config.yaml
n_layer: 13
n_head: 2
vocab_size: 4096
norm_eps: 1e-05
lr: 0.00517
Each number is 128 + 24 x the weight over the matrix's rms, rounded and kept within 0 to 255. Layers, rows and columns count from 0.

# layer 4 MLP gate, 192x64, rms 0.217, rows 109-143, columns 0-63
[[142  95  72 147 104 136 135 118 113 103 161 186 113 103 110 153 106  93 144 145 134 101 121 114 152 101 116 124 133 132  74 117 157 127 138 109 136 129 107 114 176  87 123  93 158 144 118 122 126 156 112 159  63 140 139 137  99  92 158 108 120 176 133  94]
 [ 92 126 100 145  88 110  96 166 131  93 109 162 113 106 142 107 132 127 108 110 104 120 109 107 119  93 124 158 157 106 167 128 147  84 126 103 135 104 121 155 119 165 127 162  57 128  70 118 130 109 130 149 155  86 163 110 126 118 130 144 110 112 128  56]
 [113 127 122 122 126 140 107 139 114 115 144 125 129  85 154 173 143  92 132 111 101 173 128 116 163 134  84 146 133  96 143 160 171 125  83 125  99 152 124 100 118 115 149 145 132 101 140 128 131 101 138 153 146 109  80 131 124 154 136 103 124 135 118 115]
 [116 138 112  64 139 113 121  92 113 120 114 110 168 157 109 158 102 125 113 117 131 165 126 164 162 165 129 117  97  88 159 158 105 125  94 169 112 134  91  48 117 100  93 135 166 107 155 149 109 125 124  98  86 126 135 149  87 157 117 144 137 107 166 149]
 [136  98  91 116 104 102 136 156 139 168 123 118 119 117 155 114  94  86 149 162 127 133 111 115 112 142 129 109 136 108 133 115 136 138 128 136 150 134 146 151 111 145 115 122 104 112 103 106 153  96 120  96 138 125 108 143 128  97 114 152 106 132  96 129]
 [133 154 139 123  94 179 119 161  82 132 103 110 108 112 115  77  74 105 138  90 111 125 127 162 110 122  99 112 117 134 150  85 144 154 155 102 129 169 141 105 117 136 148 158 109 130 138 136 204  99 102 124 101 142 144 128 115 133  97 119 151 123 137 127]
 [121 124 145 150 157 107 158 162 115 138 162 145  97 132 143  93 144 159 103 148  93 132 103 157 141 135 149 153  78 121  76 119 142 132 108 143 151 132 115 120 107 104 136  93 149 127 107 128 144  84 132 102 127 105 117  92 114 138 113 117 104 117  91 100]
 [126 182 118 110 111 137 119 142 132 147 122 119 167 114 138 125  78 166 131 155  75 193 118 155 114 119 111 102 120 138 117 150 119 115  95 120  97  93 107 154 141 155 136 138 132 122 121 142 106 108 121 137 124 161 126 189  88 152 103 143 162 111 120  97]
 [177 136  99 142 128 121 123  99 101  97 141 140 134 140  84 139  72 182  93 103 131 123 121 129 101 115 149 121 125 172  85 145 146 106 166 190 160 124  94 102 145  93 118 120 171 121 111 164 197 149 116 103 146  94 130 138  87 156 136 129 127 111 152 130]
 [116 104 139 103 153 181 146 134 133 142 136 137 125 110 113 137 121 116  78 115 112 103 132 109 199 114 110 153 121 132 129 128 119 155 115 144  84 134 115 101 141  99  85 107 136 147 122 149 136 117 151 169 110 136 146 149 140 136 127 140 124 120  88 158]
 [132 155  81 111 114 118 133 103 137 136 124 131 137 132 132 131 127 220 127 136 122 112 161  85 140 162 128 175 137 118 102 128 106 125 134  92  38 133 146 120 136 120 136 145 109 178 150 112 108 134 148 164 152 124 116 104 120 146  81 112 118 160 124 179]
 [125 102 122 102 146 129 157 145 159 100 140  94 115 177 161 136 178 112 138 128 154 135  90 116 195 157 104 168 105 124 103 111 122 174 131 118 150 131  96  72 125 136 110 148 119 121 127 129 165 142 142  68 179 106 176 154 116 155 136 165 101 101 146 115]
 [120 158 122 120 130 117 146 171 103 134 136 125 133 124 127 102 101 143  67 112 105 173 130 129 134 111 188 140  94  78  92 160 123 134 136 129 124 132 126 141 111 116 121 122 134  93 158 114 169 114 153  83 126 113 116 148 146 147 116 132 103 119 113 163]
 [141  84  86  89 109 118  99 101 124  85 113 121 145 107 131 119 143 187 104  86 138 133 162 135 124 101  98 119  98 132 167 114 171 159 108 102 130 164 155  86 118 145 110 166 102 101 146 143 141 109 131 144 164 113 161 137 146 127 122  89 181 125 133 125]
 [159 111 132 120 153 138 107 103 139 155 113 176 144 138 150 119 131 128 145  89 151 140 142 141 150 119 134 116 158 111 133 140 161 137 121 138 134 144 145 127 132 160 122  81 105 189 135 138 175 113 161 116 150 141 157  77  76 144 138 153 112 128 143 111]
 [130 115 135 126 147 132 123  90 137 137 123 152 157 146 123  90 142 119 131 157  89 127 115  92 133 158 127 162 131 133 168 112 120 144 109 141 133 107  90  72 134 145 118 117 134 145 121 193 114 156 110 130  95  93 133  99 139 155 116 114 172 110 145  82]
 [141 138 120  88 132 117 118 144 129 123 112 173 134 123 145 133 149 130 125 143 145  73 160  69 140 111 118 137 139 112 150 145 133 159 142 117 131 126 146 146 144 139  85 124 126 145 159 143 140  95  85 116 137  87 131  90 185 158 110 183 169 133  96  89]
 [117  94 101 148 115 132 138 101 120 132 122  96 152 166 129 151 122 135 142 138 107 133 109 117 108 141 132 157 143 115 122 138 140  94 114 137 101 163 146 108  90 118 109 122 150 134 149 102 108 121 121  84  83 119 153 141 143  97 121 119 154  70 117 152]
 [120 107 129 156 141 117 121 123 117 115 125  93 137  95 140 150 120 162 139 119 149 123  98 144 136 113 102 115 179 140 154 119 170 107 118 132 129 148 131 130 129 144 117 108 107 139 149  96 126 113 123 125 129 107 123 161 140 157 126 145 141 102 142 157]
 [ 94 118 137 111 135 131 134 156 152  87 147 142 105 101 126 115 146 154 166 112 113 142  86 121 140 105 141 126 153 134 141 120 120 148 141 132 136 176 135 113  98 129 115  95 132 133 136 157 125 103 173 140 132 118 110 107  97 143 157 146 156  61 152 128]
 [151 137 106 109 103 157 145 109 116 113 122 136 105 168 117 146 111 106 147 105 134 116 107 159 132 108  83 123 116 151 101 132 128 103 110 122 112 124 102 176 100 137 139 110 154 101 145 107 124 139 144 182  76 104  77  95 157 107 107 116 132 114  99 127]
 [130 123 103  74  79 132 122 121 117 117 138 101 120 114 133 125 130 146 121 152 135 112 123 170 151 165 100 126 167 133 131 105 149 123 135 144 152 155 131  85 126 140 149 109 160 134 120 109 145 162 161 194 117 123 164 121  87 134 135 168 128 161 135  65]
 [107 128 131 148 120 101  95 101 135 132 120 118 136 108 125 122 126 166 134 139 107 101 117 145 145 102 157 117 136 122 120 100 135 147 117 127 121  95 127  94 146 122 122  88 151 138 162 146 134 174 149 140 132 113  97 112 151  92 118 117 152 125 109 108]
 [120 106 144 174 147 163 141 144  96 127 135 111 106 125  76 126 109 146 102 171 112 117 134  85 144 145 116 149 161 119 131 134 155 136 110 115 108 124 100 144 152 148 102  88 146 117 155  90 133 116 155 128 168 144 149  74 129  99 105 123 111 171 110  95]
 [180 105 120 139 129 134 122 126 144 125  68 115 117 117 103 101 152 152 132 106 142 152 171 129 138  82 124 142 171 120 126 183 101 126 124 114 111 138 102 116 148 123 118 143 100  91 135 116 113 105 116 180 110 142 118 116 149 126 133  95 144 153  79 146]
 [137 141 131 137 124 162 144 117 115 145 155 142 125 166 156 162 129 134 130 115 139 109 158 144 148 157 115 126 131 139  97 144 140 159 137 116 124 143 139 138 153 126 151 108 104 149 133 151 159 123 132 141 130 103 133 164 104 179 137 122 107 121 160 127]
 [172 138  70 101 172 103 121 114 114 117 133 123 152 138 163 121 118 121 105  75 107 110 111 145 106 137 111 154 143 133 113 134  99 140 112 144  80 130 122 125 152 129 128  86 164 142 135 154 133 147 104 139 109 158 125 132 157  97 102 140 166 119 113 170]
 [149 119 136 114 169 138 106 146 160 100 114  90 113 137 106 133 107 128 157 144 140 144 152 119  82 110 109 131 123 155 108 149 138 125 133 125 117  95 129 137 146  89 126 122 129 109 132 130 139 138 116 120 100 126 153 176 119 172 100 135 137 142 172 105]
 [156 111 103 137 127 105 132 150 129 149 107  95 133 166  93 122  91 145 118 116  97 129 158 117 147  84 153 157 112 134  67 196 112 101  99 132 137 123 132 169 147 135 138 114 122 158 148 156 123 130 120  96 109 149 130 116 152 192 129 167 111 143 134 125]
 [143 134 153 146  66 127 124 168 121 146 135 131  87 110  84 103 138  97 126 132 112 138 139  99 133 135  90 116 120 135 152 180 146 113 112 150 175 167 120 110 132 170 118  96 171 139 137  77 125 157 159 141 157 131 132 167  99 136 125  82 134 108 144 118]
 [121 135 134 167 155 149 123  74 107 140 146 105 103 129 104 101 141 122 132 137 134 178 118 120 147 128 118 119 128 121 111 121 115 169  86 132 121 159 131 135  86 124 144 120 148 130 117 123 166  99 185 132 116 135 125 166 156  96 124 122 107 106 101 121]
 [131 160 153 150 138 143 130  87 137 108 100 105 119 114 141 112 142 104 139 147 135 126  80 121 120 152 156 194 125 121 163 145  80 168  98 143 106  71  77 108 127  96 117 123 115 102 140 156 136  89 105 142 124 114 130 131 105 125 124 127 126  82 154 162]
 [107 114 135 139 134 147 115 133 119 132 104  89 172  95 104 150 155 103 115 106 100 139 155 112 167  98  91 126 114 170 152  95 150 138 142 122 129 162  93 119  89 174 167 104 150 145 130  77 155 115 130 141 145 116 144 150 159 118 145  98 130 131 133  51]
 [133  92 121 145 108 159 129  91  96 125  98  96 117 145 113 110 139 128 117  95 142 137 136  85 138  78 115 149 130 127 164 120 118 107  83 126 112 110 141 169 165 144 127  94 180 117 121 104 129 118 111 128  79 124  98 125 117 181 137 187 110 154 171 128]
 [152 149  98 114 120  93 125 160 126 106 117 142 120 151 138 110  91 117  85 124  93 143 103 124 166 121 138 127 145 131 108 137 106  81 145 131 151  88 122 135 139 173 163 124 137 128 118 114 157 152 114 125 115 145 120 131 111 166 145  92 171 136 147 165]]
# layer 4 MLP up, 192x64, rms 0.198, rows 109-143, columns 0-63
[[114 145 125 120  92 108 121 125 105 118 132 112 108 155 156 132 111 124  64 107 139 101  73 109 119 128 143 108 147  92 152 119 140 139 163 179 126 132 166 122 136  99 106 102 142 149 122 127 179 125 135 141 106 160 130 146 108 118 105 124 114 111 120 127]
 [133 133 155 148 158 141 137 169 179 145  78 151 105 105 130 118 105 136 162 140 123 102 151 102 108  99 135 115 102 111 123 195 168 153 112 112 117 141 127 128 117 119 123 115  90 147 112 151 128 139 120 179 138 118  85 127 155 137 133 104 147 104 143 158]
 [123 122 123 145 134 165 123 103 132 128 144 128 149 112  94 131  96 158 105 127  99 156 130 119 126 121 135  94 113  78 104 129 145 110 107 142  85 146 140 123 112 119 163 113 141 172 152 145 150 120 111 112 145 148  96 135 113 199 118  86 110 106 138 140]
 [129  83 116 165 150 127 127 149 124  88 119 160 133 150 119 141 121 119  95 143 164 190 108 144 134 182 175 144 118  68 129  98 147 147 122 133 102 111 115 131 127  69 134 116 120 113 153 109 140 152  96  86 152 151 119 108 139 148 181 126 110  89 143 147]
 [125 132 124 142 118 108 120 136 143 130  96 117 135  85 132 108 144  98 130 131  94 124 109 119 115  98 120 135 129  96 152 126 154 105 145 142 133 160 121 138 157 133 136 150 119 122  99 140  82 118 155 149  83 112 109 110 137 111 125 154 122 122 182 140]
 [122 133 147 176 101  67 138 103 126 101 164 145 128  88 150 128 132 146 106 181 150 136 109 150 139 133 114 172 120 125  99  97 125 118 116 112  99  91 113 119 155 176 112 140 145 170 137 146 173 123 151 157 146 126 154 121 120 126 135 100 121 144 141 156]
 [156 124  96 140 122 111 126 139 148 150 114 111 130 123 106  90  71  99 111 139 145 131 143 141 104 126 121 110 127 137 136  94 111  64 105 115 128 165 106 104 117 161 154  86 134 163 131 138 137 141 113  86 144 154  94 123 133  94 114 117 122 140  90 147]
 [ 96 125 109 118 128 148 159 150 174 104 177 155 109 111 125 129 163 118 112 110 121 132  77  98 171 121 152 122 151 126 119  95 161  69 103 118 126  85 146 126  98  93 111 166 110 125 175 121 142 128 151 177 160 146 131 131 176 112 156 156  72  98 109 115]
 [ 72 112 145 142 137 137  87 151 114 144 153  67 153 107 105 139 111 101  92 119  96 133 124 126 118 145 135 161 130 117  88 170 130 119 129 102 176 153  88 150  70 131 176 157 119 140 157 133 100 144 104 164 111 147 126 117 150 123 137 160 109 125 106  97]
 [144 133 124 165 109 120 140 132 147 134 152 125 115 151  76  89 149 124 146 109 114 108 132  92 159 151 147 131 121 148 117 139  86 101 120  91 130 122 146 137  96 132 171 176  78 120 148 165 157 135 120 107 168 123  71 114 127 143 123 129 128 134 122 113]
 [141 126 110  78 144 123 177 102 166  88 143 107 122 120 112 148 183 126 155 144 137  81 163 133 105 122 146 136 121 115 110 102 113 117 167 143 126 114 102  99  75  96 134 149 139 114 124 106  87 119 140 134 142 148 143  97 103 109 111 102 108  98 186 152]
 [108 138  87 147 119 144 160 125 104 129  94 150 139  69 137 151  71 109 111 154 166 116 115 118 111 121 161 122 172 146 114 143 119 108 154 146 170  93 112 137 130 120 149  87  56 200 156 126 132 142 163 151 117 119 116 108  90  94 140 154  89 136 103 124]
 [108 148 148 130 142 106 159  99 161  75 179  86 137  97 105  93 108 140 132 135  99 143  90 135 118 135 129 117 136 112 153 118 170 139  75 120 136 133 119 137 125 138 106  84 130 135 139 136 172 134 128 119 165 137 141 152 132 156 184 149  92 155 111 115]
 [116 123 146  83 120 151 130 128 136 178 106 114 160 138 117 148 146 145 163 138 117 153 126 191 124 121 144 144 114 105 117 127 122 130 124  85 167 126 105  89 132  79 140  99 124 123 110 101 141  84 130 156 131 124  93 157 133 135  98 143 156 177 144 130]
 [147 111 135 101 121 145 101 144 106 154 149 150 119 106 163 128  79 143 129 108 138 125 134 145 123 114 136 119 120 122 152 157 124 160 161 169 159 122 122 112 131 178 108 131 152 189 157 145  95  95 147 130  97 107 137 115 120 115 112 104 150 113 143 181]
 [ 79 130  97  95  96 121 173 115 120  98 111 152 102  57 171 151 171 134 166  96  78 119 115 116 139 119 109  80  94 154  98 126 142 129 108 134 105 145 130 108 121 114 120 159 197 163 133 131  78 137 125 142 158 150 105 142 133 123 128 132 128 140 195 108]
 [134 136 121 126 177 152 114 146 153 170  86 128 106 110 132 103 139  99 126 167 137 159 101 104 144 116  89 135  67 121  73 135 112 110 108 150 151 175 117 128  78 176 153 122 162 153 120 134 104 128 123 126 132 165 100 145 129 140  70 126 126  93  85 165]
 [129  85 132 125  99 136 118 113 163 132  79 102  91 139 144 106 157 138 122  94 121  76 134 120 108 124  93 159 131 105 186 139  98 113 146 177 121 111 146 116  98 142 159 161 136 138  77 145 117 140 137 128 114 103 145 168 104 108 145 123 143  98 141 139]
 [144 154 144 132 102 119 168 115 161 124 122 142 150 141 143 144 113 117 120 128 100 117 122 159  85 111 129 134 126 126 113 153 142  98 138  96 129 116 135 172 155 130  68 147 140 135 134 151 141 166  89 117  98 107 109 102  99 114 113 135 129  93 113 148]
 [124 123 116  96 178 130 122 100 122 139 135 118 106 147 170 135  91 143 128 100 125 174 138 132 107 159 115 122 116 119 120 137 124 134 182 102 173 102 152  97 144 154 128 114 164 128 129 122 142 143 111 103 139 131 131 138 161 126  98 145 133 151 149 142]
 [103 140 154 120 147  98 184 135  98 154 176 129 131 120 137  87 165 131 143 129 152 131 137 155 144 115 165 112 126  75  87 112 117 179 144  93 151 131 171 123 136 159 136  83 148 184 113 141 159 154 132  93 118 133 134 138 110 115 119 121 112 117 117 137]
 [110 132 119 130 144  94 119 127  84 149 106 128 140 125 137  90 130 105 121 128 160 134 118 151 133 133 154 120 148 137 152 112  76 141  95  94 123 127 100 140 119 174  99 131  80 153 174 159 103 103 105 146 140 107 102 118 139 136 138 112 107 162 121 109]
 [135 139 125 137 100 152 140 155 147 140 123  86  88 114 122 115 140 157 108 102 128 125 171 136 144 136 118 120 125 140 132 118 132 114 112 108 142 132 138 112 125 128  99 160 103 144 172 101 123 103 128 151 120 130 124 145 146 115 106 153  94 103 135 131]
 [118 142 140 130 150 120 122 175  97 134 152 141 105 163 126 124 152 142 120 129 103 123 141 108  95 111 178 114 160 106 125 106 119 141 110 172 138  98 129 133 114 106 135 125 122 110 160 146 117  85  89 127 183 106 119  97 137 120 147 151 151 128 124 115]
 [143 101 157 118 151 178 107 101 153 138 151 157 120 101 103 147 143 104 113 100 140 128 107  77 120 193 147 137 130 181  94  94 137 128 154 107 166 124 152  66  93 137 122 133 127 164 135 164 138  83 153 130 138 117 128 140  89 102 126 139  86  75 136 128]
 [126 155 150 150 143 186 155 106 104 138 158 136 133 130 138 127 151 166 161 165 155 121 130 160  94 128 127 113 117 166 118 111 107 127 177 118 141 154 113 124 149 146 123 130 134 116 111  91 159 132 137 145  92 173 125 107 110 120 135 154 141 134 126 155]
 [ 91 112 164 100 152 123 120 110 112  97 149 118 156 114 147 141 148 104 138 129 102 146 120 120 129 141 129  79 105 127 168 141 157 163 169 117 130 155 170 108 107  94 119 129 123 108 108  75 146 141 146 140  99 136 121 132 128  91  95 111 179 101 123 102]
 [131 152 146 140 133 148 150 124 118 114 109 186 136 107 142 108 154 128 170 120 115 117 180  96 130 139 126 103 129 126 146 133 126 124 120 110 105 139 124 112  98 128 164  98 152 120  61 101 111 144 139 122 123 133 100 124 130 150  77 118 130 149 118 173]
 [180  91 120 157 134 130 182 125 127 135  99 160 130  90 103 142 130 141 135 130 173 103 167 133 151 120 140 133 101 120 120 133 141 106 137 191  84  85 146 178  99 115 121 120 167 138 163 138 108 173 148 142 126 149 150 167  87  99  95 102 115  96  79 164]
 [165 115 160 121 128  80 103 135 124 146 112 117 165 157 147 122 128 133  88 121  98 152 122 118 134 131 132 129 200 150 153 136 140 134 121 132 143 118 172  74  91 131  78 128 114 105 100 137 129 104 118  81 120  94 179 128  98 145 131 109 118 144 111  76]
 [143 135 169  97 127 105 136 154 129 113 143 134 108 125 183 108  91 133 151 120 121  75 118 110  95  77 138 136 132 114 140 131 155 134 120 112 124 106  87 173 163 117 124  99 136 121 170 140 115 160 111  88 113  82 115 130 139 128 151 130 156 134 124 130]
 [138 152 118 125 103  92 139 135 130 140 138 173 125  99  97 120 126 130 116 157 150 100 107 152 105 152 135 113 147 111  93 155 145 146 137  95 141 111 103 118 138 108 108 130 127 151 156 190 147  86  57 138 128  99 157  93 136 179 174 136 117 103 161 140]
 [127 130 118 148 155 122 137 152 130 115 128 111 195  90 170 110 126 125 156 112 138 142 172 152 106 118 130 142 125 118 103 146  96 166 128 104 122 123 146 154 120 151 139 135  87 103 163 142 161 158 146 152 135 148 138 116 176 133 155 138 110 142 149 130]
 [149  88 138 153 139 116 133  90 150 153 167 140  91 125 162 127 107 146 156 157 141 168 135 172  58 144 110 116 165 145 144 144  86 120 115  92 126 117 110 142  87 129 131 113  93 118 104  89 156 116 135 140 153 114 135 104 133 100 195 117  98 127 114 134]
 [173 123 161 151 122 169 121 121 124 171  80  99 104 135  93 138 156 175 112 131 129 108 106 117 101  89  73 107 146 101 162 118 128 108 163 119 135 143 107 126 119 117 113 178 124 144 127  94 121 131 158 157  91 153  87 119 122 100  98 171  96 113  80 117]]
# layer 4 MLP down (transposed), 192x64, rms 0.203, rows 109-143, columns 0-63
[[119 132 125 145 112 118 131 100 135 124 141 140 152 164 158 146 142 125 108 153  80 143  93 171 107 169 106 110 169  95 123 125 102 121 122 120  62 142 108 143 164 125 118 132 108 129 102 104 174 117 125 102 142 133 134 130 117  96  93 139 158 138 159  89]
 [186 137 109 113 171 114 144 137 120  94 117 168 138 143 101 113 112 138 123 170 101 138 156 125 178  71  93 112 105 152 110 108 110 157 118 140 130 110 167 135 130 138 114 129 156 101 170  88 118 108 152 106 143 169 130 143  92 105 153  97 136 142 154 136]
 [154 143 167  93 132 145 149 168 116 134 102 161 122 110 141 124 131 135 151 103 143  90 126 136 103 125  99 136 112 170 112 111  97 144 132 143 137 110 130 142 141 132 150 121 116 105 158 103 120 178 135 147 100 100 144  94 163 125 116 135 175  90 158 145]
 [161 141 134 168 100 135 168 155 140 110 154 109 160 122  97 121 167 125 156 130 150 131 158  77 141 109 136  99 153  97 129 134 189 145  94  53 120 116 116 148 110  97 118 127 123  68 169  95 176 181 107 149 122 124 142 119 137 113 149 177 119 133 143 110]
 [125 123 170 117 159 164 125  86 102 129 158 117 141 156 126 142 119 160 136 111 140 122 149 140 127 177 126 174 122 163 110 133 108 155 156 118 116 128 126  94 158 139 130 117 165 162 167 131 145 186 108 155 160 147 134 119 105 131 114 125 135 132 106 108]
 [145 165 141 128 182 138 107 122 139 115 158 106 121 145 116 185 156 121 129 118 144 131 112 101 135  93 115  88 152 141 121 139 157  92 139 150 104 149 114 117 144 156 123 151 120 122 135  95 139 129 115 127 140 195 121 118 135 109 142 155 140 109 118 113]
 [113 145 100 158  90  96 136 111 128 127 104 139 155 116 157 107 158 140 134 131 154 139 122 114 132 111 150 115 152 133 199 125 130 143 132 149 105 108 151 192 141  94 115 158 125 136 181 144 118 173 124 171 112 100 133 124 102 126 130 149 149 116 174 152]
 [ 41 117  80 146 119 141 182 167 136 145 148 149 124 118 166 151 116 132 103 133 160 129 118 108  98 117 158 132 176  84  76 109 144 140  91  70 107 101 139 129 131 130  69 114 100 148 119 138  88 127 147 158 160  92 122  90  94 142 137 145 117 130 101 118]
 [133 142 112 133 109  82 126 109 151 156  71 151  71 151 113 120  90 112  81  99 128 106 125 111 131 172 194 120 160 158 144 104 121 135 142 199 132 175 122  75 124 124 105  91 120 122 108 134 153 164 142 156 113 117 150 123 118 165 122 152 118 143 151 143]
 [101 143 151 116 155 124 123 137 134 110 135 157 135 138 131 101 136 129 143 114 108 129 151 128  96 128 136 147 132 135 129  79 114 117  84 131 148  72  98 122 122 136 108 102 123  89 158 128 112 126 116 181  98 136 134 113  74 177 167 111 120 125 138  92]
 [140 110 151 151  70 112 117 129  94 125 115 108 127 108  99 114  91 137 133 157 139 137 120  90 103 159 129 125 115 118 116 171 119 191 119 135 170  80 116 148 126 140 140 148 124 129 134 150 165 160 113 110 160 116 114  97 125  86 155 173 122 150 115 105]
 [121  97 111 101 127  79 138 120 140 123 138 145 143  70  79 173 122 149 123 149 110 173 131 151 103 131 168 122 117  70 176 128 132 128  89 118 142 133 150 126 109 126 171 122  84 137 103 180 137 137 128 159 143 145 110 137 103 106 158 145 125  77 138 120]
 [147 118 132 122 140 142 125 140 148 198 143 150 151 132 146 152 151 124  92 130 143 126 136 127 132 110 136 121 148 142 116 153 136 116 152 144 148 120 133 157 148 130  94 142 146  95 147 122 152  92 120 117 109 121 119 106 113 144 112 121 129 108 116 129]
 [155 120 100 130 124 112 131  84 111 112 150 149 121  73 175  82 128 130 107 104 178  93 142 122 150 105 109 119 180 136 132 110 140 107 131 132 106 131 121 120 133 167 119 158  94 104 113 114 130 160 162 111 146 110 172 113 157 119 136 105 113 107 109 114]
 [124 139 138  83 155 136 110 134 143 187 137 165 140 118  97 108 103 155 134 137  93 129 146 129 137 119 155 121 185 168 117 142 146 169 132 142 163 164 106 118 115 143 116 128 160 149 114 114 126 134 171 135 136 117 175 118 160 124 131 149  94 149 127 133]
 [ 96 167 102 129 118 136 185  72 149 131 124 171 120 116 146 167 125 164 150  99 116 131 100 116  90 183 110 170 118 177 137 123 127 105 174 115 100 163  97 136 111 130 173 155 171 159 118 162  84 174 101  99 171 129 125 117 105 133 112 175 146 103 133 117]
 [140 131 125 147 204 131 147 120 165 170  93 111  88 136 161 121 132  79 120 165 105  95  89 121 131 134 112 162  84 156 111 146  88 104 117 149 165  83 103  88 136 134 168 141 126 152 104 130  91 159 176 134 156 117  91 129 119 104  87 123 132 113  96 190]
 [139 107 163 154 169 168 121 151 127 132 141 100 167 118  92 138 125 138 133 141 127 161 132 114 123 176  98 118 124 129 100 115 158 120 103  91 135 117  89 138 121 137 123 143 136 130 165  95 134 156 131  91  98 123 142 106 162 120 126 116 159 110 106 118]
 [128  99  88 153 105 161 108 140 103 131  96 113 145  90 137 133  90 123 134 144 121 137 139 106 159 114 135 120  94 119 127 136  94 153  68 142 143 130 110 146 118 155 131 102 120 105 126 137 126  83 167 170 154 131 126 127 144 146 153 123 131 124 126  86]
 [ 98 155 133 137 124 129 118 144 147  75 152 118 121 103 133  78 127 171 144 137 112 133 119 151 138 105 118 130 143 120 132 113 125 175 118 127 139 122  99 123 120 131 142 120 111 148 148 163 140 115 130 184 149 123  99  90  90 127 125 156 150 124 122  86]
 [139 109 125 142 156 136 109 101 140 144 122 114 116 162 133 144  78 142 157 114  85 131  91 147 115 112 102 135  96 174 135 130 116  97 152 143 116 151 108  98 136 147 138  99 150 117 136 120 125 110  97 109 114  93 114 166 132 131 133 161 125 122 100  94]
 [ 92 140  97  83 120 164 156 126 114 121 138 168 144 128 159  97 173 108 116 132 125 157 154 143 112 134 114 102 126 156 142  78 139 146  91 159 146 113 103 170 137 135 112 166 121 107 165 171 130 132  89 152 158 122 151 126 168 121 115 151  85 111 140 152]
 [104  89 135 143 140 100 119  78 134 135 134 131 116 120 148 137 123 121 128 117 118 110 106 121 129 128 150  77 121  99 125 166 185 133 119 144 129 100 108 119 155 131 169 147 140 123 104 169 131 139 113 128 146  92 124 129 106 161  99 119 123 168 113 127]
 [ 99 135 150 123  95 148  99 113 158 127 162 124 103 171 141 157 175 136 131  98 102 117 119 133 156 103 106 157 129  91 161 107 119 143 106 144 105 180 133  95 103 146 119 124 109 119 108 123 161 136 113 155  79 128 123 112 159 110 152 109 110 120 106 150]
 [112 119  98 137 124 135 136 114 144 145 108 133 140 138 183 114 152 105 132 150 130 106 173 153 148 102 131 131 121 135 126 109 138 137 119 113 111 131  88 129 170 144 105 119 112 106 122 148  88 102  71 148 108 120 114 112 169 159 133 143 124 115  79  90]
 [142 151 120 137  91 154 149 131 145 156 151 118 115 122 145 141 104 101 129 144  61 117 128 144 105 168 125 121 123 134 105 135 137 130  95 139 162 132 137 180  65  95 112 138 129 106 105  95 153 101 132 127 137 135 122 157 127 150 119 125 124 141 147 131]
 [143  91 126 126  98 130 110 118 122 132 121  91 132 128 147 117 122 124 177 124 109 145 157 156 103 109 154  94 102  88 122 122  99 160 119 135  84 141 170 148 118 102 116 141 157 132 131 157 124  97  96 162 138 178 120 154  90  91 109 154 180 163 148 120]
 [100 115 145 177 109 140  90 139 136 143 158 178 145 101 138 130 138 113 141 150 129 107 101 111 122  98 162 141 122 149 169 133 119 154  88 115 150 133 155 116 119 147 147 122 148 106 166 102 110 129 161 116 162  89  89 118 109 145 125  93 136 128  94 205]
 [146 154 121 116 175 116 129 156 105  88 170 163 142 157 111 147 174 100 148 136 165 135 138 130 108 151  87  92 110 138 126 173 135  89 134  80 134 122 132 142 162 169 126 127 149 158 114 142  94  88  96 158 100 159  87 169  92 127 178 125  91 109 100 102]
 [170 105 149 161 112 107 113 121 100 135 146 144 103 160  99 123 133 134 152 146 129 106 189 152 177 145 119 105 164 125  96 122 131 133 105 108 164  98  84 142 146 140 121 116 143 107 121 120 112 130 129  89 145 116 139  99  89 131  80  99 116 130  99  65]
 [149 122 130 156 159 170 123  82 117 127 123  92 146 142 115 117 132 152 150 107 126 151 115 128 141 143 111 156 107 112 149 156 130 126 104 140 108 158 125  90 112 171  99  88 134 118 113 124 141  95 128 150 110 168 130 155  96  94 135 150 120 107 145  58]
 [ 94 162 122 114  92 132 119 121 101 139 101  95 110  96 131 142 136 119 114 175  92 116 111 135 111 167 137 111 117 132 134 136 146 120 118 133 142 100 127 144 166  77  98 137 146 107 175 165 174 105 120 141 166 110 169  79 100  97 135 136  91 149 106 105]
 [180 125  99  87 153 127 154 147 176 128 139 157 164 126 119 115  92 120 114 146 156  71 170 163 127 161 144 117 114 121 107 137 133 118 148 170 110 126 116 130 169 133 130 114 151 137 142 118  80 133 107 105 131 137 128 129 135 151 158 155 153 106 111 103]
 [127 113 122 133 115 116 151 119 126  88  93  99 133 109 131 140 149 196 153 119 125 122 168 130 102 140 103 114 125 109 136 152 167 132 120 174 187 114  92  93 176 125  83 120 121 111 161 100 167 147 133 136 127 143 151 169 127  89 111 140 143 148 165  54]
 [119 120 113 104 112 111 174 164 124 151 154 110  86  90 144  84  83 126 109 132 104 155 125 121 107 157 120 141 116 138 110 166  98  99  82  87 124  70 126 131  88 111 141 145 126 154 127 136 174 149 109 144 150 124 120 136 102 135 129  79 131 124 119 173]]